Weights of a small GPT-style language model, trained from scratch on English Wikipedia.
Size: 8 layers, MLP 1024 GELU, 8.66M parameters.
Architecture: LayerNorm before each block, learned positions, no biases in attention or MLP, tied embeddings.
Training: a variant of Muon for these matrices, 231M tokens.
Each number is 128 + 24 x the weight over its row's rms, rounded and kept within 0 to 255. Layers, rows and columns count from 0. Numbers have three digits each. The size before them is the row's rms in percent of the matrix's.

# q: layer 2 attention query, 256x256, rms 0.0358, rows 197-249, columns 128-255
# k: layer 2 attention key, 256x256, rms 0.0424, rows 197-248, columns 128-255
q197 132:117193131129138107151126106110138117084146155141106102122131144119129136069148123136131116115125080144094111102127130152128106164115105119179126128118110155154135136140163125140192104160161140121141173159096104126135159081151140130156114126141126130134139151142117129149118100132108121122140082104077156105137136101146126132170113136104153150139128114153091103120144118141175118080127
k197 123:132146112105147112122160184095124160153143150109104111118132150130114191088117161129143094113151120147099143157092077140113121092114163139110161131145145191161111136108200158160140130155132131153130125136165130104154142157155117119111107183129132127107100115174132129129110101157132124084071135108122103089140153121121132149136095123123128159145133127119113097149104141142127119186138
q198 102:130137074117170142134154129138098095093117113131119125163101152107118112175106147127151125129137161114119126140114089131123106119147109127151147128136124146111087082118122090069159118112154105118129143138155106163133149107110125113150115121100136135128126118076172145176094090118114102162125133152113078158110106111086142085180131105100135096120116131107134143116102121132099119096138
k198 105:138068104123146139133106152097105089155132096118150133204136101111118107126138107096155107133156105114144173138133152141126155129087096081116169124152121161107143118086097140078134114142167129162129154155140082113101099118116097140155089120113085103127108168118116179130142174153138075108126141160100146153095120125123129160155119126131128122167105090148152165118081130115110147100143
q199 097:138161116147120121152153138106137116162097172167142118113129142110154118077106086131137141109133102141130146130130162132112124134116140118137126123124097181116167152128158132148159154135131149118156196106089119101115159102110099144144175133166115105133122113118088099127109170155128130119145147094108129105112123135155119103135141115135144153129149108137130106136150165131120105050132
k199 093:098153121123089090181140127158140120100149150110111080145131129086100149123133119147121131119147092116127125166156090113123113124148161171120120142133132161179107158139158110158133127133124135119093107139097125091138155161138144118130183121134148117123151083131138139159124134143120108136078117120161101113146163122121144091113130151113110157110099133121135096139138107108140141093094
q200 107:105109090160153124139169157111133115110118133145147151104129112149118088106169154080126123100135104113133163104127153095123114129160172120123116170107101151102135200174145121084163118164116107086148190117098148121105129127130096184080136113186123126161106138125102117122113125116106117141144123109125107132108131166149108150098126103141118105132092119129135131150121158116169139100153
k200 113:115137098140116076120133128104132121095159169112114102144120107149121153129099158121150153125148095120089087092141078097105130137149154109123100127131097081124115137116171135140162163165145118133164143160112150114156109109137143162089101171160152196095127096139125138158104142142139115145108144111129079124117142130109116129119136118153130124101157107131150099122130121104154106108119
q201 123:109173085141144155131134125104122111112114138156126063105136142149161150126151096127153096064134122133147121110118112113140127165115181145167181104078137146145126137106134111149137114163137156099133186136116112103164150084133144182160105125133121132088105124118131094138160113101111086143139141101094107127115115142163128091109094175102161095139131137145134124172104148146139136098135
k201 117:127116142127137096164113104139092132134147162108137110132107149142130138143105135159126107150156116153096111158162133143106107104117128139116156144132139166148084095133130082126139096211165106140111135128136111101109113131128094126153167156130134120132123131199141162108136148139125126108094103128138139087079115149120131119130167155075113130149140101139155110105107094117114148117116
q202 109:105095151133138130169158124117115126137153193167112124137123155098110131136142146129127107138157108129117079109145098106151153152141122110113149108099132134143124166100174136110136096176093109126157178092101118119153137102144134148140106102161151141149119120161116137142193116142124106073099140179124144071102116087173135160173122172102150130115167097113121117156119103193169113124134
k202 093:138130145167172146108151150124127142063132106152127128112132125149135114132129127120148121191128151131097101140150148136099158105117138148163126103153173110135119165082109110097127141186124116167143072145159159037078132123160133149129088176157119140132086137104125115118100105133095099097157135077131125074080153161118122138100152146160140138125165133108140142137127145159149143108132
q203 097:104150166165115118099111128104142103085137106154116144085146115096111084115161110152119140122080183125140123093141105090108149149135139149126126113130129110118171139177115123084103117165105166120108134161155154120145103134141181111105113116127127110123154109112140119127089077088135112137142135126139162111149140135136121183120106086147115119132109117141127129122175151118126162139154
k203 104:177131088095111099109171095076151126132079155184123104073113130150134147136105126181150113101114122141122110102086094110125091161130113132142153099098131084096126110168148126124120122162108134078125120144091159150131097119118081146149096108139109105109119118159106130153105117148169151138096150060119111108087122154118110128160107111124094106124126160139083130138105166119114134108137
q204 102:120131150114102154119035143096125160122130094117113118130129119155130102135150121140156143128089159122109097085109142124132129097092156120115109141100156102085180181113136116187115153106161143107134113158148119117132115111141142108116075129121117156150147107129056106137141108104144153158152130159133102173133105096145120142118139114137146087101168154114133188107143144159084134183133
k204 097:117132126095140148167132114147154138098119114134119158113147113151136115101141071144106120128136159135158120089120067132146111148124145142134124133168124122141122130175117147067138144093129112096155164140089113132109102100128130160110113149141136109151099177159118119121114155119111135141095081125142141115127118115136132101115145099111091117147129120143150137094132128106157090158126
q205 095:133146148097158109107098143140127178192120155169132166097151124110156109140122046136159111123128100131101120140133159161105091090099113136142121160126107134104110161157138125149116142112143162099134137129114176126100106170153098114138163097151101108173134093143114132103067140165176138137104144092154133083085127141115117076127136130121116120147123120151140158126163128114120085132134
k205 103:139177133149122149140125164141114127143140152131114094071118113106128170136144116103164111170135119104113108170136082114138116124126158123127101160168079156124133087176117135148132173138106149102129118121126125130182146162119119121179141098160146104127185095131126146128142113141089129139114113100094155146154131091090132091152104149075143121092153113133083154142181119136169119123101
q206 089:139110144176113159119130086109130099137127110125139199103112121112136141130122127138118100154138131125158135144145114106144180119110119125145117075116180152121112194106133135118188102141102157157096140112133121109083113138128136088146145133153168108112136153120148106149143170123083112122160099156126118129135149120145126108127130146124147142115113134121128078099128102139146137156129
k206 094:118092128158143117113175085099108130184140142123144161096158205120129137164135174134129092113076154114149085138169116122110109097124125172147118140129137139158143129133158122164138087118095145154096102130133122092090168135143123091108136120133159098099140075131114137127123122111090149151090165096102106084122134172152124151130129135101178132131116167111113128133122145141113130124113
q207 114:074141134160143174180130116132135100103150164154112149161161142142139131088119166123145101108161104160102102067139145121142129169105118127126154138092092137137153162144158147126187105135124114118165200125101111114150120092137150104117125101133123118158092111158117116124139148180110137108118101143111147122107133116187094150169142166136127126137132144124127119103126148126135104120140
k207 114:090174087145129147089144155118131103170146131141093148134174125093142158099134144112152112161138108110090130159144109152095146127132132163101128151111117147157122187114152097151163162119121106154161133127106113097128140154127139105108091117118133120117119100116123154152098106152132083087098151077100130147140123149119125133126139105161085181123076145115137114109153115136124093110115
q208 094:130146129146127122142148089146120115112130163135140122142092146152164145141113098125106069141084097120143149118103139130119130140129076171153131108138143176099129157129173111115166127181171126132105181154129065133130119074145132114156110113140120075117118139108170109137109152147123130121153113173119120120093129089132170145129120094120129157106114122139102126134140115155122140108118
k208 095:135087142093116100177166130111110138157109119163145151148118134119093161162155176125121110104122137140125127112122117150113135114177131131111177171115116132143148137132111107083122091156119084163116132149098142101102119130150170132175088186145114119116097103132130130112153105079128114161052130102161074087126120104133135158123114116144155117150117103137159167097118168146126132114090
q209 098:149126141099137119080097156093158160089128062125152132112118073161136101116162157138168163127104111130145179134082139110125139113146126098140116105171174111140127186131097138110132170131151176143120077128184129103076132128152151123144122119133132134066142139123083136154118110147117136142099116107138131104120095056087136127112138127172164127135141121135159124103150115109111176137137
k209 093:124134121115142106110092086112153158130147125121139105094153139177162112091135117144127102139083139087133096114116110129116103138110128098165120109135130101136130141112138167133147110161130147105105137107134119130145112107094140147133135132082109121086117153148105078130171129151147174167142121119122124126147088106136116148106107108113107097137148167121108139131168127129125133173168
q210 081:137108108146115197130099145089139151121116097105133140105132095096106127140154146130131135113094160163146130181153134076154169157143186155133125146087160122153139123128110107121111149130066113127122140129101137119169174112130151134136123118085118164124127098146152133126168089118141120092156128147115139143135165102146112073134096137108152144132145097121115157133133101132129130138126
k210 087:154158152125116117106134116127123175128113144091153189095150131121130125142073108147138133136116086151157128147115121145120115099134116167129105107087149147136165139114133065139086130106160139128132081182137092125091123084090102114125110137156139149159106155134121134148127096191159128143118112146110130124126154174141125146131083113141111145142136129159102107142083157116086150145124
q211 103:139120091127138110122172173136126147099116136103111118142109077138133176123128135107102109152154138132135158129138127125102170134139160106123148093170126162098112114103116139136143107137169163148142134111153118146122149128164099135143133134151098152083147147126119141144125150154143081142083139116119126108083120130076136152170097122139125138131131113132126097137113144117146140157121
k211 104:136106163157118160109104111125137113162147106128085081131108156144174112123167147160120102101138131161157149107119133092105147141146124092149162109134155119155128142095124125169119097110110133158083108111169119130120109178141135136149153117123129109165148073095151133104144144114122129093087143151147140076125119106122132109117147160120154130127114107115126152141138091097126133178167
q212 100:119147150117073117160106140102086099115130145125120168076119160090122102108109121152084089149166149158102117125136142128127107157097119136144143106124086136169127115132165164144126089115093119151139133153091139150130144145131151142151151156116089126091086137112141111146112085137141110103154122155121178104128126117126107150156077129090151144148104107167121119117157106150124057088105
k212 097:136152090090117117114178123098107133153100146153130093100144119090112160112087112127135127077147135141111150173133104114107098134159136193150137089112139107126102133155154109143111152108107142161127093139149139141140173130181084100150121112098152139133145120167150178134105151142100115126114143111122130113131103108172144147148106132095125153136139146155093108146082149117105138113120
q213 108:123153091160093118144119145110095120114158139165110142134140134119112117122136127167163094124122133141091137095119137105084109151120137131098155129139112170118096151073162140118166100122152132134119144125133132157129078103161101146134155101133141114141097117132122145158133139105143116157107087116085073178101101129110113118212126128118135126142128123144132147142144136096142163155162
k213 102:128137083151138142103160132111127109185112133149114125129113126152149121146115128130160128174136153160135154134132096133108167108105111094127142129138124129164101147104088115166126093149121130142123090141127112126129133134102122119154126165098110139113143133130081164118159176121115097101114127127108130112109131124160122150132155174163144148135140106122152107151167107114137150102130
q214 092:096116088099129161134192163127129117111140145132120112098139092153135146107110177113131126136105142148085116158118130101099143180167161146122141127103100117147159115146110135116101111152123102148152154106100117117128122126107104114138125166081088119134121118160125118137119100162159131095092170120147138076106114154166110139136144149160125147144150126128186122128107138112130094091144
k214 090:131138105123105099187127112128146166088102143138081101109142077127139110156134106138114139149160094189141162158135155144109127142146083111130144125110115100120118171146138083151089129153130100125104120142092116145111151175131117112149149146074115160145148107120155180147132098155144116150145159168137121142120142128096136087111130130146087171118099119106138114139113129114078156156152
q215 117:129128156147130069141127088122119141123133147142121119126113111104087190122102134142143105142139094153113140123100144109127149124104158112127137138155145166138154128099192132131131160181129118138152170151106117124099166143124137153128132126150104104088138164104122153116153153162151084052086142138132127102083131126095125125143126165116114137104151123145126109116153136126160103094108
k215 115:117131172111094104105164119147114145128109131118143113110147133116105136167129158157127117121144149145134095133135143096134157104106139153151146165090171155101124127143117118187125172169110127200116064137139150131106168190153158122101144106096134128156151091101157152091139151103151144106077098104150125081125152132142133085106150160151098156119134131147138145130121137120137140160185
q216 103:070128152136147146149163131139116116110160157157163150110157136129122102090099113105111095116146135174088108114148140159126129139116116132136122160136135115104128121101155179113109133177114112134179173155090157118141116156126127168132145092179137120176108095147106135128113137140122114094144150123098148108138175131141088135139131116110136141130110157193134115150121180146173087083117
k216 095:107166112114126142120121128110129136129123115169102086105125105118109132130141131135121141159106120145107123124123115107135133120133133155157118143110149163097143130079163161139168139201159142119129135122191127119142104151190104144111132164112181152129136084116145125134127140109128109097135143089114100144127118121113116123115122137066119134129147124123107142127065101164145105065133
q217 120:147141133151163126128087142156148122126117096110132107129133132162170129181159112128114139139114136088155157125109096157142106120170133097121084112096120110122072117160074131138132139095124136132090075120175112140111109158097098057095122124151174151113135119135116141106087129074122167185135108123158117149126137141111140141105120097118136129141127120100140117120119117127142164169110
k217 103:115128130143165166141103146160107098121154126148086155140155165118154099161161125084129124140098133124101152118155131145136127129135137078118128117125121095127140124044133144085116062142143145128137153110130124135126109087086136146141136108168135159115145144142117049146094119123093150145166173070127114146149129079108139144140122086147131133137132096126144118109162152130145131161139
q218 098:143122180119103089140092116124135154128092125170130183094138192108115132109151115190110129142117155120131112126122163114150136147110107109177108115138087120111102116117127148105134121114107110133175108120106148153128120145118122128078154113075120119149133131102119129108134104128139142124134132139124195084115118166157097146110125136125086126156126118141094093133166149113115118106130
k218 101:145131104125134127108156144121115104107068148126127131072145150096099117130141132110131158123120152096120116156138112129102107187133129154125139093117078106113084136163131102104112135099152137135104141147087153178113160088121127138135153103085110145127120095135144152150096136185138107128127129066114103143112153130151132117126109115149102161161127112125095178149085148103099116093093
q219 104:158125102103141081116088114150120132123103119076115136103136127169138125139117120112120157136102138149131143092142165127160105076119109104157086140162115118096117136172039121119107133108133114109140054135179125152127112144117110104108147133142135159119152091108151139111134122109151168162126106144151121151143112159106135119117105118143123136117099161137163168110138136146141102136080
k219 094:133145144138135085150070156135100120119090112173105129146146136148141124138146115116137179107144122129138093084155167120129114077139135101111120112137101110124133109151148137096139121128147119116156160106134131140139183086145104127130119079174144097137136117145156128138121154151098148148151116146121140121156126116109129178101120100147172147147145084157069102132123088158129144103143
q220 113:161096131119140121130131154157144182138149148067158157148097078137127128148116115081126144191101123135138082174167109103128155118120139159086112118128127129109109138158088123083108136095125133115090065128151156093111133175116113127124113180161135146163141121148128134098135151179110153124095142096181127171135163135122139123101145128130100126115132146106157152117126144110124137137114
k220 106:132116146127123174140095111128159114127111098115127198099130105137169090147163094122153123131089118084165126124124134119150144091134139117122080120136133106136156118169114138126118183038099117119148121123132100120117126167101140097092133149154163145160126100107099091132145124120115182138140109194115132157115135129102108135121134114128133120092144145125132109114170107116122107151119
q221 121:141113118148143064144138141175129170163104130109151097125116123117141112097126095084118106160121083134144158141123095124148088160115096158089172131131105159146128133092113158088162139135147110129140137102148139110131153101155125153138134100174125098108109143114128152097086118198148106120101141120142133151114143107098136159124090096118137146106135108117103134127140117129113110113062
k221 106:107155145128111135140148141122112117154139092159114111129108098123126144127147149130108109175103136109131146141155148146112152155129178105112143112144210062137174096049111122109098154141135134137157103118143142118134131129139132117083160158131091131142127127092115125097176141131124131096089130174158118147110133090075137127137133143139131123143136140145141149134162132137151134139174
q222 098:123093122121115150130149112159119116151113111121148158145169125121124138159145155104114114151116130115140198129144146138159125136137119118142098178127112104092086117118154100110077136098104111140090090126173197134145089171119161112101135109073104152126117107120141120104119133086147113096125107168156126140116141120136152108118140138150166126123124139082174157111097153135149122176098
k222 096:173131168138095118096075123183123111105127151113135178146150179125115109150110103135129165094104166126153104100108130134116103147121125108148108117113088134081127114060098108096123170103126098131136097108136141143113116084107105162149145103130146130142115147096140108143124126116124107135166162149089144123155132135143121134119120089162169147130131140124129097121147124117154133125119
q223 109:110125146116084166108157087133103147178130135132161095110144165130157140143149123136148124158129107174141096106128142082139154120151140078148121121131167112135154174097115135155108130174105132132123157124129124120129142128132136146144102132099130116169140112157146108122177168116155166065144118133143152086102111118160137104107106173121130121137157092136129130139162109119155127154159
k223 104:141147149144133124135145104187139142106118154088143165082091148137155091159107125131118122167083144148126142124104113130104079128108131127176098160153107131109106160194093103124164150191101115082115092127115168086147167126124125128118141149129130124124118117126136131136135126112130135115124104075152114103110166162178128147097112136134118184107149131136142127161135111136129138092110
q224 092:145110150132115102158073050115157177133157131106120145121147100123126118140167174164146126154099146147127160105132163096140137113084155096167093175127157127051150128116163130132119117116138119147135130130146172162161121156134123162127107081130115128114147124130099135146151146093129123127145115164144135178124121154131116122149148162117131104065111148109134157146132150141121112175124
k224 094:099151143129111082168164110169139110160130125140126162116131134179136130125119135117140150128157143115159085090084094111111115124105140141134118100141103147145167111150125108142138147137143144157162104125101180161148137121122125150129125105145138141161122085112128137112128171104109117139119094113159160138131144164133117133080146128072121105144148102114117114125130120108126117157119
q225 093:117093167158103122104131134130148170120077089133167114100127135142106122071118137089147143174131113159158126145127177145119143137121123117098150130125144107142141107189099140098147163120116119149135111137125148106156131183128138133090145120145127119138128114149119118081132144150165155102156158096168169132135167138147090156106163152130101193104127116119115112102131145130129136154081
k225 095:086160177165108118154143109143148177132092081113110112117168124131167155104151154107116178181124102089153106129089156111145150127127169101102099169126209110125124129120136109157148147066147118121153111118122122123160158118138167095116142072125129188140127114083131131132108130154138157146167137127137144121137147148112155080156152113143105102123110133092107117106118118111073093122110
q226 112:128163145137119104148128088138103098085082153151119115145117174110105145112115135119133113106190091120130120102112156169141124135148124133137151124119120119139176074116170136147144122182124136097130167143097153128141117154130120152092119131110142141116108110138102128137145131105147098140141165144113130072101110147122101141151142132137141176175116108158080105146140103126150145079121
k226 097:148148142115157130125149127130110088164158145161102093131133139085142188140112166112127103126135119144111142149122147139137121130127127119104118149153128195127094109108126142162148126132157117124047152137105129131125113120141125137148106074127135107098139114145144155133113126093108126095150123112155209128163151073143123154171109123124127144148119118166160130161078152119160104124129
q227 119:110172128173140097173141141122120117121138124144122107117104112118126158129159135144144160082163130120159146167096114096117101161134151129110144066136088179139146106112170159118164128142154153086172145110082107126137137125084096169129122117118173148092111112134088132144088126136120077156147167094088100171127107118141140141119145102153102168129151096103102120117124137121147153094100
k227 115:093140094152133080131172097118096127111127126129121131123142111075080177139078133130138122180151116117103132128134141141124146114122124128116129117157169140142112131100143125129142094167167122122132147117115144116109180131139162154099139155086125137136096096127095153139179113113132113109110101100179120170109148082129123152129150154124107138120146117117172143130133144107126085135123
q228 090:120110129068110140121115122155167142157130102107126175135140124156146116120145141124130147167122175110158131140146149139172133100119114112173113156124148093156120122134077122152100164114124137142119093092173114118131072149143132132082128163120102146098136113098180121121134131105136128124102128129158131111119133132105121130148146150160133117126059188122127126132139150126138124130143
k228 086:152191123139119148105108144152113085119143152110152097111142140153150133142150129162138140086159071142161185108140132173126104127099114126161078143114103124122161121144122129178115096163158115121106120094137164184147134093132115143168148142109075124131128138125121106114090148128159124150152137154106168143137126150110123101146152079141137113127100143104117091121126132123113118163105
q229 087:159150139088093090136059168135112177111098089101123144114079118172132101153124130131121125167124144137116137127090159148124119115137117112125117069133123124157127154132105140140121155103123168129177055119129129160085137154123113112122141134165164167117133147136114138128118123095131151160149124137155132140112110124082090140171134121103141120124124158165149153135172149148130129132110
k229 088:109137107159162142142156119156145112109107133131079094064157133179138138123119084110102140095156127119130165126138134123141117094114129123141090087157134083131136116135137147118093104096109129131135112140136139178131135092138155153104127135104127137134122149133131104138127137129083152184125107121133096134113125105142092128156150118087106106153121052182144120128132166143083123132113
q230 092:108129126143117122159090148113143116158095109145115115104133137136166152137152059135112148094129152116146189111160124162195091134107114123131074131158100171145116112125099150148151144130123123140126088122159119151139136096119158105072126097117205132124140109127168106110116108086101123165151109132109109156164115134137108142143116127095141129157082075141099127119165108136104134129128
k230 081:141168095145162136136116169151135100174115150118138117116124168119102140095108146153098120116147130125106162103180114129137114170056151126137181108129122101110119090129121147110103089138183140124171139115119109128136126108102104134119129129093099102120086145144116086158088162144123114093136098132129108117133155125122160126093110128136142163159140143165127101130127118157138179125124
q231 112:134089143104115136102113085126140160139105140106143159126151151155184089148127188130135105165126139127146130129126132105186128120137107149159115140105140112119125138122073105127137125116108113148135082114181130112134137151146157102162113156100125131127147116138131117128141103126098173113139133188144164103126146149124113104137138159110173102103141133116143140108128129148099117129171
k231 105:145139127129175134164133141111123090144145112142134196092152142137174088124171108116072108101118140098102171146153101152124081105123126177101126106133074072148145120148118138106137112145135120120096122130114141169119118096095118122135146130132120109148114144144141135117124172110102103170135149132124130138135112164138112176141100068122132127149103079198134122103129140123113129116095
q232 107:107153136119138136137094137154088079084134151134118162150173162131134111151091126150113138108149142128161138112141120153104055136171092133119103075103071083130127065177118122145149125102145127104095141121142132126107078085104127099110130138108142134125125110126126115133091145106156137158137150094131133117139091109154146144130118108156165148160131148099126132141127135108112143129146
k232 103:144139075132132124164095176115140092104122121148140068140114127121138134119136094123123111075091120116097109135142144152102119172150082136149144110114062121135105141098144104109121072115102124096124171096082142112181086107131142150175107077113123131112097170162112088134117101155150113134161159107139106163133114075111147154111133130140095128152133126114127126124127111121146145091122
q233 153:137065164107123136125121120144127144166128127112120148156107163136142116133157149113112106152106182120138108121151147141178170106122092094126124168102140099100122146138080124127115120100123116141150104124158128159158124152125135126111131141106148161150127164129169125102187147125141146103094117185152153105118123178152137134099156170111128101119119134124129149153130119149118126148177
k233 138:135150139152147168122143121165104093129139137123135168127119165141150097104135145113139129112128167069147186120151138131118080123123114128154123116138062083121160137139079113115119134107127124096161104117125138150122111128095155095127101099146117122116161097115102136132083153140142115144130128125095144143108147168120113112121134074132137128162129126135114108140122114109108114100109
q234 091:098124144091128107134175138148104068128143181152090144133131173141118107096139144156139115105128115110071084100150157177140109098124134132121135137128106107119132131153148112137114098144107095142162176134096128194126167139137131113145117134111140107136121110147116122105130069139123149107108126187101162074152138177138108120160149180094136098138122133141096097135147146132161065089164
k234 085:137178113087148128123142186140125113105119156143127114111103118108131123119137158105137130128156142139090138142124140122129101147125087130119160098134093126080139116141130175137149132142138129119104129128079092145163132178112116077135145132115151129097133111163155195118065130106121118143153144107083176109125147136122137124118111147116129132150145105142083098134115112134161134097135
q235 088:094111138175125125112172129075146093183123132161128135148147170139155082139142150143122151085166112137130152163127184148136128100150113117118146123114143142089104133082140115139125101079093136133144156100101142120084152109148143131117132159118185130132092147119092113114138167122075144095169113152128144125157141148164119123095163139140107153146144156112083115145122125138132130136204
k235 091:067111099144178116143154146119134169059114119087144102122138171159091096117117147137122158124113123118129126137200149088103117153146121172117143131100120148082125163091150132153129137083138149108132110113119128138108118120105127149134156122121136132078177123126115122146082132093131119168141155106103118154115137113160131136162114138126136112128143121082116105108099127154152146093112
q236 099:087180113159122138142112115129133125120136105118148087097147127050171153124124150145171150089187183164136124117120140067104147129155141110106133114114111112109143074103102111104149118104130123137111112132106141136113148140106149166143106143074142123069105093140109127191145090107155118126139145140124129152101109134153137120121108147124125161161117093147118131139154109124144096165136
k236 103:142125103124104099170165086145129153151081158103143128110158125100163120119100129161129109123125150150105150162151156120143124123128113116129127135121130148120118123081142108140126144116145148089162080095121114125109118165115109121134130126118134134127119118138095157129131201158126097098092107096182140113095152119164134131131101152119096135159158115128090100164093143065128155089142
q237 114:127154096130149093149177146137151116120116127122161136133116140168155134138104122099118110133125128149123136138161101155158075121110137145140097129110050146088120144168132139117178142153123107123150128112099174134170116124122112133133134111160177129128113117135138108114100145135104142181161125096164122211162155133140152122156116110117140139143111140109098111112102147131119159159100
k237 113:103163105157140118149110127130111115143141104134139136182082124102107162135112128133109125144140092117089154105133100169151134124096187142105149112128130158132125102096151117146151072153158123150131164161093136127130175116160135101105103158135152161112099109146108119160160112103096092121113141164140111146108165119072125175145145130113144148118129127116140102132157117139137154104090
q238 134:168110121091104148111099162126166123161151096114117119134114082147135164141148078106118119159127131133147145139109134150113156114110144124109118117117198094112096107136106139166114153090151152125110078112093116150103104157136092131112140147093130154137136156131147124129138188123111134155125126119170103158148155105071112133119114113147113109113093148126135148137092143120122125191098
k238 130:108111137132111174139115106151134136123146090121097168121137156132170109153124129110106146136134150118147153100142157131135132117122141058131123151117142109115138143129078093159109154086135143132149129120166143171150146114093187121108122164116127139147138089115104077122134128102107135119158134156113140157124121158133117138115163121124125084125126124077157128115158150146106105169162
q239 108:107149083115139131127131141163129126144124122150116164141136090155169142165173094156104129139123112104124180111147115124133096122108136166133087114128107093124139156167092146134108138117130100097128109129128171126111090134150117103097159103097143105136125109120143110095087120089129129159142107131166132175128159150134130143113054089169127132159117116103124122140152106116131108175091
k239 105:158152119134121085114122141114136107140139171149094131116132139110116132147112145121138116126117111143090126116119095130094130178159155135137116117130109101117167102134137106075091131100093111078149165137110118166141127030112120164142112109139129127113117126104158120138107075121175103144111150130106136159135141112128120136162079128096126143118161135143120125152148126104144121131131
q240 100:123150135143158090128095135148125123129143127107139115100140133086098123184137083117132105113115116148150138175101116122121106145182162133135124089127089111109100087140150111107111129124149121074137128130101174133127124153123097164108124120104113149136126122085125160116102128117132104151112144111154127153109157134122159119093104098119094118125155142086147164127118129111147131115054
k240 099:129094135110098119135095122146120124110108140111124139137145147128069129167087112083150137154133135132100090162127147134101130122137148093129147098105130171107111081089119078109104148164118119130142166160153145119115149100126140139107141076141138148149113123137159143136146127170119127126141161096114118137090139104099147178115124113144107120159120098133127162120120141107128081136134
q241 108:123155152110154130136103152114150134148099106121127152088130165132150101124150089154127132103138140102162163149099121141153065122131100145141103106121099105149095129161156123122152119095110123123135120152160112119126112073130143118098157079146139120121111135115139099116084097130120147186184115085094121156145131118154142125101107079119165148140142089125122131126118115132062144148111
k241 108:132145097131146138119087158125129124134124142126140120133138128110090155093136121082122141144123120083093142149160093128099095175107151152148171125150108098140115110105162135079132111133177129134134175144091125129159122089117119119179134107125122127115108205152106089170154091177127113139128121101116091170146123098120132134117141103092116118136139144145110141098136118141116134112095
q242 086:092122160126116124117155130081136134107155167138122116098127138138138100136114185122114131144141186136115115141139179088123141113137137147078133104160115109138136112096122110176119122078136153125157095140131075118106141157105096151162110183123122154054135113126074140157143084117141156129139157150108132089141131126145148167152129162126141134115125133132135107134137130148100155100200
k242 088:114115124107112164135154091103107159137124121155143096128136104122175094094120098131163124100135124150124170152159133124133092061154096182114119104113126108165088158113152165150100106139125137095093095125133113139122135165088133120184132145118095097147151138141119124141107172123125148147131133105162156114122115117165123100118133144107114099138114117145118142128141136097166151144084
q243 112:138124119114102142130095061124151142112127108162119156182123143167103120098157193173134107126119120121132119126107123138121163127132166155127139126115182101142151111084137144152077133131155114133121096126136162111129089140143137141109159127108116120167163146161098132126175152071148151107113138171107118149119139157113121120127155153149110102114150166123119116129146152104148159140165
k243 115:144129153087124156127131101121142067141140134120152164126089137174155083163148139122113153139109161117144144113129108152122145145114078150116066126119113131150127119144096105162139105156087114125087132147129121231136118114110137138115142109074110128083114151107162123109153152078116149137131139151129150127138143154173119160121199114115142120154108123138150146092109136128138116134147
q244 109:178153148138109117109126179120130163148121109122140122164091141107145150097155082136070134147102167119144137143127126123102154103097140162078125154110139153087105104088144144126121164123147142110105072135153090133112113187122055163117148187121138158135151138098142147118156164121140135139077117079119119178147099105105152109108125105145158127134121147134099113153134146132107172177108
k244 113:130075139095111197116126134128127118128158100088129143146102117151127128137114119133157148122100156113182157087133129095149108104115117160162099144134172115110136107128063137162086143100100148120109093134146106162158137155075152116105144185122102140183168113143085088117154133117143170091105076181137140149106126122123127119113148118160135120145169123118146121139155136140173126136130
q245 097:135126145103131122092151187114120137104134156156124177104128084138132141148141131073128121124137082140110109156136119143092153152142117182102164122156125145120139125153112176106076142139140118098130087149120147115116148149128110128159171097138085130152114142159121154134115122176115118116042133070109103120160169131076104153167102094168122128137113133144179133125137111122124088099109
k245 101:119168138085116187049104117086120156139150099131114120126154114085127120147108103122144139161105163111121100151105118128153160085150138114120095142117142090128117132123115142134124169127076107111100111157167065128141131148117133120113117150111098107105174126115158133123176103153152130125124123136090124162165097142136142122100138126138125120095133148160152147138147096155114077149151
q246 094:114108143140155162131136097135130106146128171116134125135130173145117096181100166158146092136139113139092100111140160118096125132120106119154186145118126142126176116120141104113134104158139112133120137157120119138158156096120118117187084089114115092121111149111123141153158090120153155140130131164123125077099137110149136083140163160074144088091153124155185110139125116114115123107156
k246 087:091107144146191119155183109158131141162136122135130171152112108081111115093133137111123129137147093150098120188084143158140096092149095175094135115153085144140141133126096111097180098142132068156123166113142114113116113108129111124186112096142132107118142158127118161075132137131112097148126121109116164148133107117140133139177093113092145109157094103161110137098157115150129130146094
q247 101:128128154151127102130118113139136151140141169098158119140156147097079107149155135118135124135130096117120090108181180108098159123137115119079150137120160115091132102070145124124062067141115131148116112157128157101120163091132134139084095092157124159172138082133111138130167129122132177074133099148089110108129159109154126140121126122117125096112126156137123145142134122119148128127151
k247 101:130110141124156191115102161157125156087110132095153146135113123155115067084166121124131134126095143136156072137106146087097139131165132130128104122126142148120113127104133121150137180123121140129143116146158155111144091127084104170126090143171140117115131156125135074122126146129107149109130125103121118126115125130176123130088120135126165123146154118139088142110149124171153144121117
q248 092:114135154182138138097112120173108098125158128091128133144125141131147148174106133090139128107135184138120137094121119125124134110153163136086124068122103144207139086106120081139142104127121103124112161118165109112140138146131139105126112179095102116131136069085109111140099088136113128147136151111135141114137104150120140105109110129095128134154163144105153112109144131116128099157095
k248 097:153123114153120136162099109110123093153124145156132103108085167062120127085157122122113081098108124166120134157166156148142127160131106185165126121104140153110092121120131131124176086140118142146100163109096133114146114173134064124154154122121104132154132159161137143087125151112117143090114146079175158119127134096105177104144116116089084121154087127175104120143144103098120135098153
q249 105:113152120129106173113131100109102090113110159141127159133141187120163094149137148208137146129173143142086086126131147108093090104138099096149144124103149151084142139119145118126127138140134134146115143145108164147122136080082155099182112108090142107144131121155090132170114138094141148168184127170115113112116115091108127113181198133138123160119107081118132128110160109137129158125159